Each number is 200 + 40 x the weight over the matrix's rms, rounded and kept within 0 to 999. Layers, rows and columns count from 0.

# layer 4 MLP gate, 320x128, rms 0.0939, rows 187-212, columns 0-127
192,186,166,135,151,185,220,189,197,259,132,203,220,210,213,234,136,233,167,150,218,227,179,213,215,217,168,186,174,193,169,259,208,219,239,266,221,237,156,121,216,220,215,246,207,206,160,148,226,182,199,211,251,268,205,132,196,168,149,219,229,162,215,162,251,171,238,151,248,184,200,208,211,168,179,219,207,172,200,221,167,201,216,245,285,228,211,222,183,235,214,239,224,200,220,192,212,188,169,120,116,194,255,244,235,200,212,234,207,169,190,251,180,204,160,192,223,253,155,218,176,180,188,143,241,177,150,245
221,190,192,193,203,137,217,236,223,210,172,176,178,228,216,206,189,287,163,198,203,218,227,184,178,147,171,230,184,82,217,173,152,181,254,166,272,208,225,168,222,184,172,320,211,144,262,226,224,217,227,198,188,113,265,196,193,229,221,202,185,169,156,242,165,224,186,291,194,179,219,160,211,185,187,167,214,254,177,120,170,185,189,255,245,184,114,166,281,160,213,138,199,235,210,201,173,210,181,210,236,279,199,167,237,203,201,119,156,203,210,160,227,242,252,251,172,274,231,150,195,228,180,188,191,187,186,245
262,141,248,149,230,156,265,144,210,212,136,84,303,222,205,126,194,141,246,265,190,235,169,155,150,194,177,214,265,216,191,233,185,171,193,187,258,156,249,260,242,189,213,169,271,160,207,150,232,229,172,252,98,190,199,232,220,242,209,203,124,249,272,199,201,196,169,137,180,130,157,181,199,152,146,173,153,246,187,124,199,229,248,220,240,243,188,168,161,232,154,167,233,164,252,187,170,188,186,269,221,218,162,235,156,226,177,147,189,234,139,265,271,226,237,199,206,196,262,177,230,163,268,222,185,287,195,177
153,186,214,192,106,262,193,224,243,210,224,149,227,231,208,175,154,216,224,272,117,215,157,231,156,241,132,240,208,128,167,241,250,138,207,159,280,254,143,167,182,238,204,260,244,209,164,170,169,240,176,239,249,177,206,267,224,257,130,164,137,206,163,198,243,179,262,171,168,217,186,126,201,259,204,182,187,115,199,140,209,171,196,200,219,168,211,221,220,315,214,172,248,257,243,181,232,196,249,253,185,209,174,170,182,167,204,276,233,215,160,162,158,270,202,261,158,223,222,310,130,139,159,258,290,151,231,165
174,157,198,224,170,191,184,184,192,216,245,232,159,202,206,176,221,226,199,172,231,236,187,166,175,147,165,159,242,201,244,234,131,214,267,202,205,129,248,179,173,214,135,166,247,210,203,253,251,190,177,168,197,171,211,225,256,192,140,191,230,204,208,213,191,156,184,190,214,166,171,212,181,180,215,107,258,234,177,143,263,182,209,220,245,159,271,160,240,229,220,160,271,262,225,198,114,233,170,154,219,236,219,194,203,163,242,244,209,203,190,212,271,169,175,216,174,259,214,217,153,158,148,208,251,175,200,219
177,154,254,247,177,159,277,230,246,216,154,240,261,203,211,200,135,187,247,274,143,167,266,246,227,189,282,236,207,187,209,175,244,275,154,242,205,191,187,207,167,147,170,174,149,250,108,167,172,177,62,178,157,212,213,155,178,201,217,186,126,238,129,233,202,169,139,232,210,206,239,266,147,270,245,212,197,200,192,146,199,213,184,192,207,171,215,283,198,182,116,249,164,256,140,119,160,218,160,226,272,328,147,142,151,159,158,172,231,213,168,234,218,178,201,212,167,268,147,184,222,229,242,135,217,252,189,195
215,270,190,189,222,171,212,198,207,254,252,205,240,134,169,176,133,229,165,150,237,132,203,120,186,188,199,192,217,176,154,252,165,138,176,159,184,178,188,115,245,266,213,205,219,240,217,212,193,201,164,184,222,168,200,197,235,205,145,235,223,118,297,195,230,204,231,211,291,198,160,145,240,218,256,227,248,174,271,243,165,213,214,240,187,274,243,233,115,129,257,140,172,241,168,213,181,196,210,163,155,165,199,180,221,250,222,206,154,176,199,183,227,170,238,235,173,225,196,229,243,221,211,177,223,206,222,137
159,141,187,173,161,211,159,322,224,184,133,192,204,211,139,133,181,189,208,196,190,283,172,301,153,237,185,226,193,237,159,243,168,176,276,230,279,152,141,187,184,234,241,209,223,247,230,142,233,187,162,200,189,157,173,229,160,219,238,142,198,193,244,219,237,170,122,243,208,189,111,218,191,111,257,195,162,251,154,181,213,263,252,261,121,229,160,170,244,278,219,226,214,238,271,149,250,222,169,194,164,251,149,224,228,188,245,169,185,231,157,200,116,165,197,240,178,197,227,227,193,245,145,199,213,252,165,183
153,258,176,195,154,282,190,178,139,236,153,267,268,190,212,178,266,197,192,319,181,203,163,217,155,160,105,170,196,145,155,195,249,119,151,202,159,297,159,234,200,227,156,182,186,280,246,220,229,202,197,243,211,187,128,225,219,285,218,214,178,211,166,234,170,151,239,164,141,159,192,167,273,253,165,164,186,201,256,98,228,142,183,232,194,217,118,171,239,266,127,256,247,222,236,167,238,148,236,151,163,267,141,163,177,248,187,239,179,171,227,220,151,261,210,257,285,104,187,230,243,180,180,133,237,231,239,186
223,207,170,214,179,243,289,157,219,262,140,181,229,207,114,194,110,161,174,162,140,173,157,247,198,245,203,186,262,204,222,252,171,193,185,216,252,212,170,193,204,205,205,143,156,263,153,165,122,214,112,226,220,234,174,213,152,249,232,217,193,170,174,262,214,261,279,248,186,198,194,136,235,159,202,204,242,219,174,233,202,178,194,204,249,183,231,259,215,143,221,200,175,207,173,122,196,149,196,246,201,270,240,177,215,240,187,206,219,298,127,120,193,324,206,125,193,173,225,267,148,199,214,192,215,143,176,224
133,158,168,156,216,150,207,247,203,174,207,142,159,173,200,163,194,206,193,279,182,253,209,232,182,226,239,201,291,228,246,152,200,232,136,269,234,165,192,187,179,144,204,220,222,232,154,159,213,230,120,166,159,186,228,208,171,228,184,165,292,217,225,149,231,243,224,187,156,241,163,149,236,134,250,233,196,244,240,208,189,222,293,210,226,162,164,291,211,249,175,224,219,193,233,120,143,170,192,198,252,170,179,218,142,222,174,141,250,190,186,225,186,174,243,190,273,222,189,192,229,224,194,233,114,162,217,234
176,128,170,236,203,267,230,193,162,201,168,235,277,218,164,197,163,238,223,278,189,276,304,258,153,275,248,178,196,121,234,219,213,167,197,185,226,207,193,224,181,246,193,216,200,188,212,230,168,193,160,220,123,236,226,224,166,288,173,218,169,211,213,159,182,248,208,159,129,150,214,199,168,292,197,184,155,213,115,237,178,130,185,210,199,204,113,238,216,199,220,275,83,195,269,177,218,209,247,275,153,246,174,206,168,179,184,152,145,220,156,139,188,179,245,288,186,157,210,195,171,188,189,161,184,204,187,170
213,196,191,242,233,170,154,223,168,241,259,228,173,190,192,192,243,245,201,189,219,177,149,274,172,244,159,138,252,194,167,78,190,262,179,158,195,158,161,235,176,203,234,139,209,175,204,269,210,184,159,172,177,176,221,153,184,163,251,187,210,172,166,117,189,189,258,176,203,193,160,200,191,237,192,213,244,167,263,169,197,249,248,195,302,260,222,244,156,164,152,227,169,232,211,211,288,261,215,176,164,294,196,167,147,176,169,107,216,298,208,246,274,159,214,146,172,60,173,204,279,221,198,240,167,204,228,200
203,243,144,202,226,196,199,175,128,209,155,177,221,177,193,225,236,256,137,290,197,156,216,161,263,206,188,197,180,202,237,247,181,194,185,205,175,186,210,247,241,132,219,274,179,213,234,237,293,170,249,212,180,253,178,193,163,158,183,249,162,182,173,169,159,173,242,180,173,207,204,238,283,131,196,175,241,159,159,170,246,179,217,189,251,149,182,193,162,196,185,192,237,262,241,154,212,217,275,191,116,230,181,209,223,129,243,229,192,226,223,134,164,207,201,185,203,137,174,242,207,229,156,174,190,183,196,243
179,229,193,157,218,224,161,262,175,220,190,157,181,293,196,184,135,143,153,182,157,194,214,144,213,224,159,193,166,157,280,232,236,158,187,200,235,179,211,214,221,194,153,252,225,152,116,196,256,244,219,210,192,218,248,181,148,191,186,152,189,191,167,157,204,196,200,232,192,235,199,181,218,158,142,241,138,233,215,236,209,238,190,206,173,257,137,213,274,215,216,234,268,140,250,209,160,232,234,333,239,198,227,177,161,220,174,278,229,203,139,169,160,159,184,160,180,215,193,175,205,211,205,198,237,223,240,199
141,158,259,145,219,228,195,260,168,223,240,220,163,194,196,211,194,203,187,184,161,239,201,185,243,173,180,184,230,242,215,191,149,142,186,228,287,166,141,175,223,152,147,165,170,204,123,167,231,190,231,208,174,158,167,173,202,231,271,227,219,196,239,190,232,179,182,194,205,241,206,283,223,216,166,184,174,194,136,233,149,159,214,125,258,186,242,230,245,185,144,231,165,163,173,189,148,285,197,175,193,241,215,145,225,237,181,275,169,211,193,238,163,183,261,210,221,211,202,207,173,150,236,246,185,142,213,173
212,219,225,208,191,199,200,194,247,279,181,125,233,231,192,150,173,190,221,166,212,199,189,199,170,238,133,180,164,236,254,186,303,156,165,168,187,234,153,131,214,217,261,228,196,194,211,197,309,139,175,198,117,186,198,237,222,174,273,181,247,180,175,213,248,222,181,287,208,180,202,162,224,194,247,185,154,190,204,234,183,242,170,118,175,220,243,212,237,206,147,247,233,197,171,208,217,146,130,202,184,214,218,200,145,258,237,221,213,233,103,209,179,190,188,251,147,124,193,245,216,182,259,216,200,198,214,187
245,135,241,211,190,209,216,176,255,176,186,158,164,178,153,130,141,205,215,219,200,197,228,141,224,184,218,136,196,146,209,201,150,254,227,154,172,213,181,235,172,191,166,199,196,164,189,255,215,181,216,226,226,244,233,176,230,176,156,206,156,219,254,170,154,264,236,232,252,185,257,199,216,200,174,246,188,202,183,226,159,245,169,208,215,288,194,148,130,188,210,201,183,166,187,210,138,235,150,233,262,210,161,230,208,229,195,208,230,270,196,246,175,197,177,256,200,240,180,167,125,206,152,200,266,208,223,182
173,150,193,212,148,183,181,189,195,165,142,95,250,174,213,172,282,162,251,206,271,156,197,304,139,304,230,202,179,151,198,218,201,206,162,268,286,190,248,195,232,186,163,212,191,162,179,169,245,250,187,138,229,280,164,283,213,260,150,206,257,249,258,184,193,124,271,166,119,181,194,226,219,174,141,190,188,165,137,126,246,255,264,246,181,198,116,202,147,192,166,181,184,204,210,171,220,203,175,305,142,249,154,179,240,244,181,173,249,204,240,123,185,217,269,200,240,268,129,229,198,165,206,226,158,214,208,196
187,217,243,172,243,162,223,137,238,254,241,215,265,171,186,212,165,168,208,196,191,148,164,220,252,213,243,186,170,201,133,197,225,200,141,166,239,253,138,223,266,151,167,254,161,174,164,231,133,148,185,218,275,189,241,205,140,158,221,195,250,167,175,225,184,163,220,192,186,234,210,197,205,283,190,176,221,167,169,128,166,232,151,175,242,182,237,200,210,193,242,284,169,197,123,187,199,242,213,227,210,188,146,152,202,174,174,179,138,195,172,222,213,188,213,273,201,210,245,203,256,208,263,198,288,254,194,155
224,203,165,176,114,290,248,200,190,193,161,172,176,172,168,187,191,166,232,191,228,145,197,179,125,242,271,215,221,196,184,182,158,227,206,153,191,283,217,149,195,303,186,202,252,205,198,190,169,264,154,178,179,175,223,128,229,278,195,207,231,176,222,174,194,256,194,284,231,182,93,176,207,161,141,239,154,197,172,178,251,263,287,121,130,279,144,203,155,232,196,238,151,161,181,242,312,207,179,205,149,220,147,122,152,227,208,214,191,278,191,199,235,225,268,210,251,219,207,217,219,159,215,191,209,253,183,205
198,180,183,264,176,266,230,141,248,178,218,209,264,210,225,221,187,193,197,207,251,206,233,247,222,147,199,214,232,226,167,184,188,174,182,156,195,186,151,146,144,154,200,219,226,221,162,159,144,237,232,218,240,183,246,224,192,162,211,223,93,166,182,142,163,238,289,157,237,182,154,135,166,248,193,240,194,192,204,200,242,183,130,259,222,168,193,209,199,268,170,183,279,171,191,205,189,160,174,145,217,217,242,208,172,239,185,190,207,245,193,247,170,229,214,206,225,235,226,184,162,143,146,227,247,246,239,194
276,231,227,269,166,157,183,197,198,143,198,219,177,193,242,199,169,221,186,208,238,177,164,220,153,190,186,188,239,148,109,175,155,236,231,306,212,227,215,171,211,192,244,229,160,203,164,112,118,184,147,183,255,200,193,209,176,154,158,228,209,184,194,202,243,225,166,196,278,205,138,207,169,170,207,230,228,214,164,233,196,238,165,250,189,213,229,206,142,148,220,181,138,221,191,234,205,210,206,181,228,215,153,234,250,205,163,225,263,189,213,215,272,240,131,210,229,144,220,220,210,222,162,179,138,205,251,218
218,247,206,238,215,222,173,174,162,217,219,198,158,194,187,141,240,222,265,181,189,231,191,195,207,162,155,183,239,275,230,263,110,118,219,163,264,142,191,142,215,184,197,191,253,150,188,138,248,248,156,174,222,221,183,284,219,156,234,201,249,237,248,189,161,148,249,216,187,171,206,154,137,231,221,228,147,165,144,221,138,214,275,233,230,135,154,260,193,177,180,258,126,196,147,309,251,260,195,221,208,246,151,218,290,211,134,196,174,177,223,204,223,228,255,240,192,160,115,264,201,165,166,187,191,243,233,128
178,172,168,224,193,225,179,101,195,257,212,230,207,185,178,183,225,258,189,166,192,128,156,164,250,298,280,162,196,244,159,152,295,274,166,245,168,248,119,223,172,243,162,186,210,205,151,227,137,229,157,164,187,171,170,166,116,161,152,157,209,223,229,184,135,227,224,206,215,196,171,258,166,165,258,249,189,142,196,162,187,196,188,222,242,198,210,231,204,227,192,101,185,139,201,200,248,239,247,282,149,293,222,229,229,138,264,195,103,208,291,145,190,145,242,221,167,225,171,259,218,239,238,205,296,206,212,179
256,269,195,218,203,182,205,183,187,144,219,212,176,209,198,213,223,208,174,164,238,206,242,149,177,154,247,210,230,232,178,185,157,188,292,193,209,269,258,104,201,296,213,183,254,145,247,187,257,117,205,156,192,199,199,171,174,156,175,229,215,182,233,134,190,223,128,207,207,236,135,221,207,128,260,193,243,217,98,170,204,158,168,167,166,234,215,155,199,268,239,153,180,189,205,267,123,184,189,170,199,194,215,208,194,222,249,170,223,189,194,247,168,229,218,164,174,199,202,201,207,196,192,230,233,168,253,159